Weights of a small transformer language model.
Training: a variant of SOAP for these matrices, 607M tokens, 4629 steps.
Each number is 500 + 25 x the weight over its row's rms, rounded and kept within 0 to 999. Layers, rows and columns count from 0. Numbers have three digits each. The size before them is the row's rms in percent of the matrix's.

# o: layer 5 attention output (transposed), 384x384, rms 0.171, rows 109-127, columns 192-383
# v: layer 5 attention value, 384x384, rms 0.195, rows 110-127, columns 192-383
# q: layer 5 attention query, 384x384, rms 0.138, rows 128-145, columns 192-383
# k: layer 5 attention key, 384x384, rms 0.141, rows 128-144, columns 192-383
o109 098:503511517471460478485486465513535506510512501513488489485499460503472492530480540549536487509489557541469505498440445562516450518483469472502528489488485489487524479471511517505512528516540487502511466532515503504473456523504497477505470495542459472468503479507542504527493519485502470527529496474513516525522527465479497476501523495501489493486507526509500506468543520455504471509512519476474455444513478469473518504604483510507475555534514499544506472503560485489505513506557507506498470465494476563502508508476489524528485500516501459504453480445535488506495528525509487487
v110 095:488513467487508494451515481501512502462506474500519525489502515506501497515487489477518483559493503529512510526501522504503503534484483506496494487446495517536518468513483511512511512465495486535509496469472517499509527522504465492527467532494515518462467487489521518478490511500449519486522480459537483480539485509513522532512521497457527507524499450520526509519497503486487482528514513446512503556508540520531501529506473508516519496483514448499512514524490529524527530516448527502506522482485467502551474486496481482483519499476546525473476574511471532523522494522529479489
o110 096:526509493522475511524489566493459515475488538538525473528497567492503515521504549502507502511515530474525549523495432492515493567522500492472484515476531472537537517519500512531478530509485479480450483468481491468509482520510514522533474506488521463477492538489556488517458503510479486482465478460480509431515512489481460468489497497540521522487520475474495484543499527511506495505495524494500488497462522506522481448525490551489501493483495531514537508466487463480481506485500515528490503480482500478514487507501496488489486502424502542496488525499507479502529539462486507559
v111 093:463453483464542514513477495575495507465493496493484466470509511482499506486522557513488527518500508495483466523488483501455528493472499547555486523515499477488474567497494490527512498517469509464491500444510481517512522497517522528516482478491496511505517475526495519504464522491515482510488506500504473531532543456503468503509510477494519535477481488504487485503543531493508455449494522517495529473465523503507523509561498549486526510527498504498521524526456477479544519495528527506452499524549567462511493522478475489495519474509440506505512535486491486502518512526486510491
o111 095:456484473539481508469465451449552486471474464477510483489487487486516450510540563516533513514472530502470493481505512493466529513490508503478511511468484524519471495524503509521468482507466468510488530490533502535512501522476533501487562515526506550499478559525460503510503480490516534444537489501532488491454520511540522511481548515457517444531530489486481493478503510485520513506466502521500494495485490473529532531493458529480519518517479467503513496482512521538493505524536485478498465521499481523506453515483514509484481491505514555500497473541507494481497507470514530500
v112 093:503511513459506546504456514460505465479496507526506491522493510519544491489510512487524517497492512454495538519508431517563525492504502490482448493496509495487524524497453450478466481483501526492526500495509532487538561478512500485507485544464517485445481473482494492510470520465513537514486523514512508525475496489492495456450498482526458512499487478460485476490460486454484486486470508522502492495505493485518489505478510510459513502488486506461496522482528543541467472506501515468581468512530465463483522505507517510450505461544489543495510540517452500466539546522488509550
o112 095:505480516466468479506505464495506478500453475517504484507503478505492486489492494499490507470499481513486489495497494505541525488530472493489508484529462506500495519457500495511543552450491505501511496460490531484518523544525513468459452494487456476471482457488508555480448491497482484526457477525507471458505466498470524494496492514491541539484483491442563492554500490538492471517504431478521486464483477514492503517515516511474521555558496502490507474510575468467465501458475482509480502542490482474511504524492499498541476506505469503490471518496496524485501525522506488510
v113 098:517505495487428494507525506508493453463477486477498505492499503498493499525491505522478472510501517503496500505483549452525523572488530532529518475495467447497521527486532560506499482482492487507460491465492448496507503558499485489492505494555461490501489464484489506456551491515495515502486475547491509541477526516495513541540545512518430504481520508534468489480534491566496498501455462508500523480453537475530476516492487469491522478503523524505488505526493436454522519524509480506493475484483510476507491465508469514502477493506506540509515455516495526529539498512503463560
o113 099:484480428499490509464520516481515488502550514529468512484548520494491527455547494496472508487457487511535519514504481498467481475502494489478458544520510499471512529523476522486499535554512505531486517461519522506544545483466503526473469505510520511465492512507535553477534510486509468488503464505503536541447506498467537521468522490548495548489533522547479501500492544502505520480504482515502502503498483479531526478495486505526453529477515502515545537511483504531517499512546478496506464475476506456466504544540530485500478469473481462489503525506507535531523505513492485494
v114 092:535464514528466505494554518482468479506536520519465524494498490480590490531498469508459443467479498468479531502521462477480481513492522505481479493517514536520503506483534465487537457529498489493494516515516569513536489505541487550457497523490493536528484525469493479494470479529500502517494480496519490493466511464484534462522507511523548508495491495517512504509526491563503473468483450489492494478496525515493462505520497531450513478447526511501469485519517491505488499528497493524497523545489525478492496529469508496479509498496479538517491464517512507449487502520511512514
o114 095:489479499480490493481486480498481522522498485506492522519545514481488481510446496529553466491514524486520502517539495502517531496477484507500523539517469543515532470507512501515529545487438475508469504500494514482519463496486508461447527548463493511514455491493496501482521509508521498526518508503527514491517481535509512457452532524492459488498507538515510539479522485496469514488517512525498509518471548527501557468500481534521497501488504483531526499522523527487470464518486582459546541489523464457515531460527461518497501456505534525491507480550472514538472538503506502532
v115 092:458544527536520517500540523489523511502503522554474521502492531514516474522532532524489507507481520477470477511480476492500499504460530502488538465496485516529496501509516494503514481482514445552485511509495481508517567487478512488500493479491497520515496514470506522527508525496506492516521537509486552472533486467500476450516489533496485500477506543496467480453479523520498511475486469528529458511504473502505453537468480526482506503488499506458490485482525531486516496513505453467483448485475436498470518478525558481505494552463490491452501486553485504434527460538506514533
o115 093:476471520519511527522528503511510499527452483539516500507536496505481480488525536507484519500541479487508479507506480497521488468480510491515452543518530529505498505484517480528438509530525501549487529523499504529474508537507539483501479501525434508508514505512515498467486515477486543489522523507451519492546502508509491508513537510525513532480471480457502520533517495532488504456490498450494547533525533497505479515489484493524579500548485515531564472473570509540451495514520487502486480511509513492487492460584493513503508466510511512517516511493488488483515470486489464505
v116 091:517471517506486499454512522416484569504486539515541492517545538547515539533502479477531503517489483485459499486493510463494478535475538497561481477458496494533580502504508484542486483504488487501489458470508531527459493487518473476472507469539549518508489494488477501496527484475511506446501500461490503511469512507503511500511542528503505528471515472485498513517477486505461515500524480472540526504534535516495510537498535458473481451503498508500494462468512484517529525487447525460511511484523517511515510462509497461501506501510548481509538489486532523478456487485494499476
o116 091:518497500480499515466516476519502516566489526520501511508480469526531557496523521486448486490547498488473486506526476473532563456564488499504487486513465485519534505499497530478494514464522476535466463509506459487516480510471497521519480491477483501496515541480490493494516463499516476463489510459471535526486511488473510477515533532509484527496497542508506487515528498494511509514530470498486468534498502514525472493463527489501455463477474488492494482458485498493523482517535496515510510510458478480509491499479499466510488571474514520478481477532499472508500512498488522479
v117 092:493464495509455514487498518513522506506484488490518502521539524529469468542487474566498475468492467467494544472463509519504493509523436486513453450505501518488443520503453479493482515473535474505539493500549506515503508467479543427480455491504511497532531482465540450523502486533533510504504504514486531472488508560453553508509454502508456523500532507548541487546475482500461502522496519486518504519529491521477511498509481538482506487479558538513550505499467508472519507468472479454481473482477492517515473520539498528473516464506498490521510501503494527514492512486487496497
o117 098:486479494488543499521498507510515494478452551527500477507502497484466520533506469515514528488494514481530535504469524501559538475559533510557507472483520506514488535521473440484525547478494498484459525509443430500495510479499512437473458543483497491487444500469531525558498528532481460499533518485479466471455505481481500496524519525471480493465528499552515498522513509513530505529462437490447483477506507492460512432492496486479549466470483500492467512519458501508511443478503483525521509502503488508491568520507509490503498486511462518525530499493476524514476513500497513473
v118 096:512500492486485513421517486483539517445512483492508503477518511496498520500496514482494446494520544522534517512495523508478484501475536508507476473503531475462497502469540466463521477515490530514523498480468480495473533500480529514464469469524435514560555497477447487498476434468522521495507477499527513452500494513504525487478477528523505467495508462515525509526482516482470485513542490494539472540508508514544493515504526496518487541512511477483502509500513524479500521485503534502468489507451487510484460523503504500515478464489521507496524517496511485529473544458484521496
o118 098:486542475455500496485497468502511529473463495502488468480534527504481497483497505510506526492529536507504487518508538494487546492473501498501477523527490481475470541499507558472519470492540553508529508479471485484492524440443540525532517492544496560510534472488498541507484481498491485535488526507483519458474495530492503537503518466509522484519471508532508481521518547534518528438524519519472442510506500513493518500515501492532480478533472527472543473484503527511497483504512519493487523516492520492536503498461487479525508513512484501507498559456464515534526499465495493521
v119 096:512487507470534477526488521502469521507474517513474495511518496467470493448522474523507493487487504504503508510492501479541489538471499510498508502484477468502520539535538495503535490480475488525491518544469473482522539486536490517509513536475503533482528491529546548465525533482532466484486517511476509514524490484515459507497453512487506553478559496501517480496466469518498473521502537477484524499498496469479518525486511528510496499452538509490501506494499512499499559470511486547487514506505483471497506471491498529481551483506468527528489513509475539434495507547466497475
o119 097:510468495496452479519549534500498465502480505517487506469554513506506520512515453542503506478495466511495490506510507512518482499502568523462508466545508545490480516489484498526521517490479506507494456486457497526495459515465495475514522514463524520486496481532535478501506523513505520474537558537507466507517482503524543457473531539499532521513535506465491508533525536500462480470496535459495545469518538539459504490481496484474511529528525477489507503481536479511479461500547498505485495486502538528524486544478498500468493495541486505496485514468467522457490482502454539507
v120 090:477528502522475488497494482488500512542484459521493481470478481535480497466490471488487504471534498488504491493517493532516510504502536494467483530542523469487493520521519481518484500491474510468516483449502541538476501509540513491496489520468505484538520490529514475493502468559529517532502472508440514558498502560509475523512520490533455500539470498499485513508494490517510485517535497423501517488511492525500486548538484492499462495473523522459466501496504522504510522477491465473497508470558480516493498466527489521462504504498478473507536461524481465498484490539499465494
o120 094:483514543503524543469539488459485492529493494527554520479493457474495500489468519514473531497472497468488505502484487462482508493505533457498513484515534510523480536469483480537531439520476510461488458524467485461488512471502484490533448491501545544452497545494492503535515510472482517459508515457509526528478519524504480478491509497497486495515522491510440490524529514500495546503496476525521523459508527495512523528529529500474505475544453526464517502489515508455494498559534507484490491470511523509502474526479527443451478507512509490520506508493501571499533439514509506524
v121 093:492496516539484517491459472443477549518460494502457528503501519490468528464536468512484493516539466489489501519552514532512528533509457533517506465517460531502523518540509510490501462522478501512474531477533484559488496488483512541482503474526473502509517497528536451481542524492518466541485527485523506485532516526516446556472477515516536464532486507505528541439474471505499501503520467519503561495546496469490540481476496453467508474529465473471489473540497475529520470467459505489511494512513471485469536526525475535529485520507502525537481499502512493469523459484488467493
o121 095:542495501499501574462489542488504571473496540512480517503510502509526550507507504527497444486487485502464503502488503523492557449514485497530505503460490536520542468492519488508512512483488518499513495455548468496506485491458495523512435472514523473486484479527531501482529524489536548460484489527464505497492509494465490463498470501483496472510508533480501537494516533509476513492517545509468506474486464465527536532509464490526539539527529504445482505470408498507534470512533529475483465495512505468524493505516449542518511554484527532486508475532544450496518455492483513516
v122 094:485468470549522495522515474498504547493505504490528490492522528526509467573549488526486528494461494505510525493521538486518506500486459496462510538523446521510490498524516533445502466476492452521472468500479477517495514492479537519495457476511515506492492533484469456529490515474521509504506498474483542515488478473485479508516490508529502524503526517535502536501480481542489497523514512476471478523492495480557502497494519471522541490525505498508551528573492530508542486522479516525484467539526441524522489547524465503491565491520492469472507528502498478466525510515535538528
o122 099:506471531488467495479512536488476488465510513508516461535558469494512505488490485519496508501514494511469536474466491535508528502487487458493490482514505515495488483517514504500467502500475480480488530425496473506529521489481519508478478569489513484528505522483508545467504532499512463538492469486493496505505423484547474502503458483513480510515473530506487484531488498506498480428472548477502505503467508479494510478538542470497540514504469526522532487515537484527473459530508483566492519524505504548480514503531474521504492497521467468417506502523519503470451491453506524524
v123 100:522505514481527535509486488510518452503462531480513557520531519501488538502491518452512481518546513516487484532501471541465503512466494480510463513508461530538482468507550509488489450490509518515494502507515494535539485448465547456520544486497495497484529447478450468465502508526490518518546444496500522507492510473475519454513511527523456466476500502496510492532475505518468452487523522469474477528513500504494508454478508473522475510494506512527521484492523478497502517519520490484491497483505490487482516490520503507504520463519548496489539492501512525517544474455473495474
o123 100:477484489483488483442515522497499449500474512525511516519514551528525508494497506526452525501515527502499483474507557436502493522474491506504482538459521492503473477489535549512512506484525518514513500449529444481481527513543548481484515489493538489521491538532479535524493517487481494486495526536492497518511505526452530479540503509442482487484510509544507523502530478476505531510506505494478518508452491501473493474472484515455502454453500511469492488522487525509487510466521553477486452491505483484468500505495538517519505522486557490501474515549514476502533521506484500514
v124 090:486487492506529479504529508527485469499518491532533473475499483485474512542493530472494487450521535510503488508508494531558514528540487460517486483540480512527488497476499496517467502501443501460473550488480491495520492503480457498482483481481507460524515498492536529523507514493523516497507512451475527503530522530501510547547505489507499503519481549470538493518490521490501480531517561478504481466545458520543482529491525518495480522479482472520497493500533486484498486505482575506503460475513498515509529521502543487519484516462517519518483474543502479493483466499456491498
o124 096:530506482453489537552503422504455466476498517490507514515461546491476448493510469536436526507451477481486505468489494501492525491542536509513487498536524496523537485490460448499547538478546499475519524498470523503503496499517526532491545463506512475460497509499499511482469497518471447472521483503518503504540506484501475498544525521470465455524480470516509524503485535487498500472500532522524545513502503474498510478529479515476502481535494509496531488492459526536515544491482494481500495477501457492515507492553495514475479528483480540525522493530494497483470511449505472519
v125 097:499537491529499486502484488491508476475517479497529471458536462539530523450517485477534480463473451472512436512490461504531515495509499490472472492506470477503528484488515473520511523482502543524467494462471471476548520512499497509487481478553512512460492533556467483481505519451526515474509476506491480459476466467481518525547474469534484506473504510483499527531490549499454450465468512503534512514496504437538502515498506460514501511473475516429490524492506535519522487518476501565492496542505516549539477521504537464462523476513446486478503514452493502467497529461551524513
o125 101:517505506523519473462527462472527476493497505481518512484490448473532466504532497509490461494583510475506541511496479536453482439504463454488480499497475487516472466518499479510481565512537464484508489504498547476505520499493511514513484525497513492504510520503520522461478515525491503477535545513472508535509500494519491526512465495518489493466502521476556503456482485518546475501511547510514513506495499499508519477479520503524526451471512493499511486516536486461506570534531471521509562523492470480539478509498510496480498519507483496483502515483481538508540485466530483501
v126 102:478514474470495496513503528523461502496506511471445546510513517487544488476454479521515493521493481498497466507484569509481498522466510480519500492486495485516521485489510468506446485479515500507506496490498461533503452512468514508553511513487460470514479508499469507494484519503515498500479473505502463498502492503529493432532480494443527498485508507484465474489508512464457462463578448505562496479485504466448485514496495570508505484480508508456514497534522503468461535507493529492468529460492466481519477507515551483488522469479436489494431530528556471480465475534498499516
o126 104:513506466486493518517504463504495485527510497503447513482473503482490473495557498541455512546484516479534430509487516473495449494478502470508480468517496522518548511511459485515486493484451468559571491502514502505478475493445539440520474492494487482547495460534468470507464458474488508494528528462489524489464471508472512463526524486514492512536523511509482509490485473510519519497450500484503501494455527502497459495454492510553495481482478534538471475520491495507506484550482499534525487468533539530541509469503484518460507520552496502522472468479485536515492477483511507510
v127 096:467521465510468527456482505494481494500482496497511444507504539513450504555506501466457527499507498486525537498452468520501451492526470539540499464479491509503503522468511493472508542498490478476467502500460539524504532511491521497500513470527479514477490497475470518461470471496500506497557491515492493485484448490458520505500497502519458534570518502499483476468466466515515469477466471565459459499497544464487518490512544504469492512535468488522495504507515482506514503551498532519519468490469505495475480443534502505488507496504516492523436509540472512505507517483515558562
o127 096:480486455476473531509502516484481495479472470536483506502526487483508508526527546513512494536456508503482521500495455506491532487465457531495495511492512448488519544454493506492525503496490490502516506512504491509503479496502489528530543502522488483464530522461521550505495459502500545581534476470525519487480478501475511502527482492498505508444530502516544485527503491501538464505497487495501519503494499485521508503521530498525500484496509475472511495511455487474437498564530515509509498537440467488468538508536520541503507487471519470468515473476474488448516443515519545539
q128 047:584496461471470532462508509490499500524500496494488503506502496484483523486548539515432494481496505533515487510487494488513494461511455508510523467505531573492532497471472490496494499499488506478484499498491504493480493483527470485518477507489507498502530490508518538496469475518459454526495476504517521481523446481507486518506497460492522511465513502491477497493463468500542512526524480429486487498552468498489487509531487492495511521475503522505521483475524499493470504510521503500512507509490492547521538489525471518478507517455476507487563512444567486450535447482500567478
k128 046:501469518489521495490503529515478467503506445508476483485497516495463505491497485513507497482497538519511552494510515499496504461494528525454436489492538425511469540473517539467505497495477491520497555507496500520501517510520470545494487446520508448475500504486512493514472540527517503489501525519506489469456549502463512446502519486477504488530454511517518519480525491514467485508522497474489494493567515483487515497510522502489516481506488485541512481509512510490528532434504492508464456512513506466461517407508512466529522483506496531511470474512512508520515568489472466540
q129 049:534511527514519491500496483503521444472504467492485475488469505480543473541497494489553520484471531478501481521488444466478509514507553529528459438497471491438472466527508453522489509498497447529498499532483490510461540537500501519490531506509537494483441542521518563530508471444528484502511479506519516495537479521520491512527509480487470500541521497487522529527440520495489486496499509490520488508517490502494516534505487478522514473498437495497508505503478471479474461536511499526538469490505480489475479503517483530547513488521480505489512498491527516503456498436510529508
k129 046:463504474542535505513487513502478568510475509493521497481480556501512494521465450511447465529465443488498489525501487492472508553484513482515496544504520471558462497491468517454511490486507536473488499458531517472514453483486491466522459505457512517503499500486507461503548548506462481490546492530455490517487512477512497507531473515480505518537517536482463505510510529462474482498502536494488515459499505475474496475467499476502521492505510530518525511498525502493535511505487472452480488490515484512496515496520520484493543473527493528485492472513471511470533492522480463494
q130 047:442551482502511516523526500504518492473480450481504475494505479470516525482448506506483532490521494479492508516520508496497483490508502479488479477480507449487515480505521513522520523467519483501472517489470491481476557491476488513516490487496502449494470488521513498514507530529481504530467548521510480568462520489466478495514522489519472525509494457490552557476496529484532525518473483496499505523513479473485482525463439476484534504530503516535515489449469504509462497514470536558499486438535502489473543487466551463497535502518535512520503482495481449463499495526528443517
k130 048:514453560475448478507456485476513531476522518523505535479505463519465481502497506477572511507507504515485500487471466483533500485481524495465477544509513553490504493498477509496489524484490507473510518541525489519477461514517464516492532525501471530468476487509484476459495493510507512487504494497478583452484513517497510497487487465506473493470507540460501503530467495501496459520449507489548461502491489509491513511552463468508491494480536538477489516509512509472544532491445457489477497524476521498525495523504461520489495492444500513464520527511496518493508492506495514487
q131 050:515522513467508503466475495472516503517490529487497466504489520495503522511520546502474533506471472540472493495495510482503491504473489529465530467512507491513501485467497505486514511487461493543476464512436521464495509475526489554531512463497554488491498481533465524497497543492485468468524504518490475406490484548519504518514486492499531470516519483476491558519502482494495476482478452509486538560506502448502476492476499494496542502445519493532478521474492550457497492506502498557495534474525503536524477533495516495477482462499518515479522514489457486472453465480488440532
k131 045:514492512515448529512531490529493495471488483480514500426490525552478478495503467514535518502530497451530502485510449494518492517502484501540501498483460490510480531489512573490486483445551487483508532478506497467500477523489525477487483491482492495506481582514483482504478482457504465499477468497447519523487477477515496482492496494512559571453473497492476526479492516500524534517484513491549510490531508519491507501508502478477529536489511489467519521475465501489518504504479482481471508534502543494532492519492548531521478497487472507495529470486544561549481507528477512541
q132 051:469541478473489505519463498530489511482514479534485510517511504491498495532534516536478493510469469459470512534480465535467487509540534529519522526473507517517538484491503504490497527517462486472498522473513502498504508504503490510519468464547548499476463461451492516458512485480517511530521525496493531514532503493469525485458509482452487496508505504472510453485463480504531496488493530509462490465502456494493456486569525510508501447503512532454480510515490495485502528486481524496515493512489515490498493505514529512496556513482529506434481456496534517562541486467492476493
k132 050:480491509513495452495484527469493495523485515495494480487522490562449560467510468480512508543530479483521538465454476476494489544486506478522510453515453472509472486458480557517456500473532509515524484561487514487533495522508493470479485515469500487508515491534512494517449518488504515466473502479506512555498483470526518518525504531501491535474526485478477516508499488461496522514518517528523507566461533519497505502494490541508508522489481505484481463501546469534533525503487440494472504480472484520521506470487482501500497502534493513489499507495474519511501508505523476527
q133 050:497535504502476495493489524500482447531462499514513541549490494501457460509502537518514502494531461512524523479449492526475508503478499515496486459465550507477508489507506469533504507471504548522459497488441469484422476526499507511517509512513469554472501514482472512520495512482475522494470495508509492478457501549507477489472503534470470471523465481503494503507494491482509529451495482481476537511496514480502501477502462497512468489494492482539513495475527509519478486542495533505471505484508415505466499487531481501500516443538518456540510494479470494425477515505461455494
k133 050:500459535494499468544501501472527517449482513448538490529462448527483521502520421557537498496479502515515504504501510466543537498503474536505542558513432494492509554501491534519492505483505477501495510482505472483526500542501499515500468525457499460528544514501502493518485466492521474507524510513474484509473519495531420470540528515490521534487477527522497510485499484510501493493521455478487494513502481500485504526531497492479556510483518498513498512515502476491504517502511470465486543517498525491487504509472487508508526492506483506511529463497466508533529527522529548515
q134 046:524490515535518481507536499548496478448499546487519456539482501511516555503516506464560505499483523468468545500510529514521489509454477466466483497501496445503502520464526546515482485447493486472471488495479541502509470466495487547511578461467497473465508547511492472526524530499470484489476482536495451499499514518529476449489535500485492504536504517515499517561519502453499500499501476517506522499534511494517532494482478540511551496473481534515470535512541500514511518528505521516508539481554472496497481488503479481498473487532480501522479473484495451508491504506541555480
k134 047:525510475471503516492493468471521512481512454493514495505508527485473499501498474532475519541477477532539553517478500515443489469506489488527495518498492496511472495496498464492501456472514494526484483458519544491528420450493537494500494538538528485472477512477535529498513473484520456532524487505488523466562493504464503477490472504499487496515502471514464524479516531499495537492490514540482531498473469464497518434499533513466497499543503479474539508481457500498485486479518470515538500514485508503514485488533511521502434512475502500479477537539515537466484537473470512546
q135 054:562473507482521499480467474499525481518524526524496502488473513523545457539516463508483520481477520497490469508444473500504503461510459556507481473509507543514517500485475502520487472507517482438540490501499503572496460533500461488489508507533480538521515530496502512458490520490506493513509493499506460546502486467503570437452509498464538502513519499479495496499472520482503515532498530495481470506499499500484476512499510470502534527512537529430490455497506511506519505485534495526513527501484522533513462544495497521528445506495542488455466478494544536489479513468491514455
k135 051:470511509515501455519512474480486519486467512488496504519491497493505505485526553484467561506521494525503516505528528482523509497465518475524520465499506532458467487508487542466518504484478524545451512520485450459506527449514520529494495511471522470493503440515527496515512496513507520494499520496486538512475516479487498490527478505536486474497485468498514509486502530523493512461482501492540505450465462463492505503470510532507449489470487476527458528513496505522526514456549501520447462452530473492525534502499515496523542459486508535495467538509478463526497479547497441540
q136 051:480477491494526470491506517483483516457526535481457471466490514525502546479490480500523543550448491485485509495496554542507526458452506496532508490482526467533424481446493514484479460478483481505507442479454503491522508472548499511530488481489494516474468464529511471498484495533496481474507507514513496501559557514535517480588526461535491509485495500538508523516485552519473522489547495468552516501564513474503512500455511512487498504517509489524502540478534447496492497526499483551470542511533473500476502458495469514494572506514509467519490502488480463484525529474476479475
k136 048:557501478508496483484507473482492509497519482520485523480527505457470492501503484497457467531525515524492490485466479498445487509482490520491503507502518461490481494490529509464513451505539506459465523492530512536512469492494508484473521496553523482519499528508495544542529482504485505513498495485487498500468505480465489520479489498471508469541580487496495478494503501498513534509462497516423457517426488437511497469510531498455476522481480493480485495496490490497477458489530517461563479511509475515517474504518498521516443507503495473512518535517500510480491500512496500471
q137 055:523498490509535501490480504500543523483523489510496506516480509510490489520515496513528531492505508510536505554473425522491482522512546527522473511511487568537503508518479515455480454519495483528519530497550500527475442506482487474526530508512483523446533549502480468475489514480530521486489497490508525508496474502496544460507488516510509507506543524517512467448507509448489514509496498496504485536468495477528466444509550454476455525482519491496530484576499507515522538465522518504521515486472551522534447554517518503511463491476488516497486505549530557536533482497539503503
k137 047:469522503501523482516566538512479488514468527518481508551494508504507544522428539477447492515559463473464540481518516486528475543517539478456499459484528481480492508512491510472488524479456499496483488529467522492522472480524533490484500490485504513496510454502509496503525529460449514485501479480521504505496532462484487513517450456511507485489473465455486518515490491473504518475517524504474449495435488483492495519495499551494500487441454486534497502513521477489479497551515509503508514483511484474510513462465509472495487484529517493501485488476520478499463514496482505524
q138 047:500511494489536449489527535479484490461477545477486506518446517517514531480481505478512482504500474477459509468513517443528502492491514463547487510500485468508455489492478493498487490498495531498517488482467507513503488455474520510513510525479449468517484456504506535533505492535463557518505501505529513512487507532461552468501483515537482501470489480441518503542519491499501499484477462493534493517524527529475541507511494513506485523458507486526517505429523491509522512492514490522509538469520466482477513475535455488538492452482538433503510509505480482502458488476486513513
k138 045:529518494481512501502488512514474490528530534488489498487545470490536465522518495526522456554465533479495519491515490543497465534498519526511490501533497493453474474536471468488461491492504524509524475427520522500547501481484491535528470489499531485504488546515497514536496494503514473485527494452521481457489463524515527550513514486486524515523512560500502460518500440557522483513498514519479515471498501522500501503483527473495498435521512450502490453516468487484453487517495548472540507542492491446522502531470497516518514492556472533494524544514484495503513502515508486478
q139 052:491496506532514544512513548527485470508525515529471514484513470499506518503500479529520504529525465509518490470495511531508494534472501526499512525510506491476466451494490464486502546522459477526479523523507506497476485523523488553485523495501492524524452489508525497502493502501501502522522508475475479470451452513466496512521533484488504512530438560483507503458483520520504514502475476537504517519501489515464466508500491491533537511528494517512515510468467509515477520568448499497543545538493512437515517549480534473517498495511494491497522540557452474557531473522498480484
k139 049:527521504491443522516548440545517474511525525460516531508501527518505445439500452471458484479478480467470509493529488530493490492480478450501508471488506482493459507500501503473512470509518538478476492476499539480504487521499460461456478500498500506473496527509512491517502506494490471453484521459527494508550548479531512500512481511507487460484560464515478489506544530505535507495491536505512440509454467508493498465486526502478448508488480466486475467515510536467510473486538496492507510455505530479503456493521495510506474505508457544490508533513549508460481501494515480549
q140 048:494508515502437490498463480524506499516535483526513536507507526502487492501492494497522440499539472510475471495506494507481526532437506468496458514514514502530525520542487509501481494501502507471523542470484514489506492522504486488478461463505499547504551514484490501480486461486470489539476502483525528523427514515491508532523475530446506521472535458494495497501486452512471506506472521496474487490526475535466455495505465466480487459476478445448487474511508502548481437499499525487541521491503545529504448514533483496510482520516498506538494482489508512518553512528482489508
k140 047:566477506477494520468468511458482457512472508528445484528487489490490487498481514504502553518483545531487507470466492508549479504477498552499526527518471508470541504480457515527517486542503499520517529494521482482449525470515499554490452506507499490510529510521531495514444529480528513537473475504453508479493507507496507476493532498528508499499494540560460473536523482454511450464494463476495501518528526504500519516488444476506520504509534489516514510477501456512508467497470527475437547478509495471497552501517510464513552483434524524496546477501468472517464501514534523520
q141 054:487507499528527475534498473520498493508525472481486473500537493497499541466498528477510512480484519497468504482471499504528493537537506485514499544502477456498465445505532481492500527477521476508488468517476505471531504484491508530515496470487492473510493480517502502514530507481483512468499500515541498492524512507497453536530516530516505505487468515447509516527455492527515527519532475500488496528516507517475496521513495514502521480494444490594492516444482509482498552523504514516555500503515451497465493462492499453510542487526488480502512508471458445473455456468466452539
k141 052:539487510492473519499502448516532506466515498485529488488472510515506470520482491484508473507519484522515547516538502519443498491518491498516501477515542492511509490513476463486496468500537497531463516467484535507474494500484532514491481563526538506499492527485498495490489503483508469507471475479495527494514506508542525519489487483524547526484517502493526470476511521522509534477432532535478517514492455491558510505503453504511463518561539537480496490503499506504489488494515498474501507502476524537522473505518487502472490496511519478505519545540522556509513511476502522525
q142 052:529504446471505461481509534493443441516515509534434507514498507484515464513497515533495507503465526528499503508491519449557504498469505494506506535515462502488498494471515503495509544524534506521502511528543479478503531477506503540493473497536463505498509529529535555518473513515514469554521526524461536463470546517489509499478484495473503535473507456517498505512541481520522471507534493521441484506488500491484505488513518505477477478471534467501498549473461509454529462482496493490509464514498489525463489505499500481513466488493480495519531468463487489501479514470534474450
k142 048:480504475517502526523484483500492556525502496509531505527502482515499486453475498496486510469461473530534538499492511486470519518491485492533551507509527473533517561483499501458511480465480497515496497504500490534503482528503499519522499482496474496523486479507447510465526494540480473493490516499502481503470472488445530471479513484487504498520489478519474492490501460469477532494486503502554513492504483508503484492525493474522494531486531449501526510432479470522495507490487494526509477500481501482503491509506488506489493471497500462500452525515496499531542482503487487502
q143 055:468520484542531484482509553474519503553497489484483465522503492467515516516476537514474559472483488505495464521463512510493510534442553480502504514546488479509495484506537508520464506515467472499484508456505502479511498513511501525526510464532496504537454460502504475496494524485447455488526496523498480473495472505478519466493483453492467540552495514488505504443461517466484526532486506530516511512504483485509475553506494525500545492505501516509509490498486499490504514490522503503514529509513505478471534493467521483502511536527526515489483467457516514507539498480536483491
k143 050:501436502488448490485517438490507533462477520545476510529522504480483488495478546490478463523493482552487546497487524476511490423476486521474483478511512484490523503501519489522520504493509482464439478508488487518473508502516479467470528548493442482500526522484466467500503505493539504526509532445474521509502550521513492520520481485489516483476489542509510485503514469476509528472497496506515467517463513502488523478512454450481478478497514495474468556496504491493505484490468486522483477489466537532516462482509509510478489510468496474501520561561510488481506497516465519551
q144 052:540524513490496449502520516465472549475494477478505516511469477494501533524495485491493489488482511475468457532499529529512512511512515472505490498518461456489495494476511493509512453489552509519508510478462474477550516529489499504517496501500469521463492458479499516504510481469454532496504469493545515533531559536509518545484491484518527523463506466476461494508548516477463515527487515498504474500479546501478490482471501454479432483504474493518506495489508515534481439536508477485457506539543468478542523484509439522504461494541523457540508523501524507540432456499540534532
k144 050:520515478541512477492510514482472435479511535483468561479513510484497503476487477518523453541500498509524521525535493470490523461537499513464457472521523511509542456554496459507486423474497482471527539525530513516492478497470499477492511508540526506469457500523465512527526459509519517503495513461496481460497508536510535522464503463500514518537478476489470461481526498520512480473493525506507526478514519506517482460434518509520542465504548485483509508509461500505549535503473533469550493476516503527470510497527524497491466521507520537487477497535489544481507529441504499519
q145 056:468463470533504531535507506474533499483495508452495497506476498501528540504519462522431512504456478492530467529550516556497481484510497522483512522538555467483501492511467490463535521499501470465538491494509571530499519485503541501505472505489473539509488499479499493484460487493487490477500529484486464504496496499498570506533517464513491498455487543459484502447494486524498500491524531545533492468496492512472465494479521460520513519539509494514513470478483525509482509507491510504523557535515492465520502511504495467501499484501486516467491533533498493514510492487520441510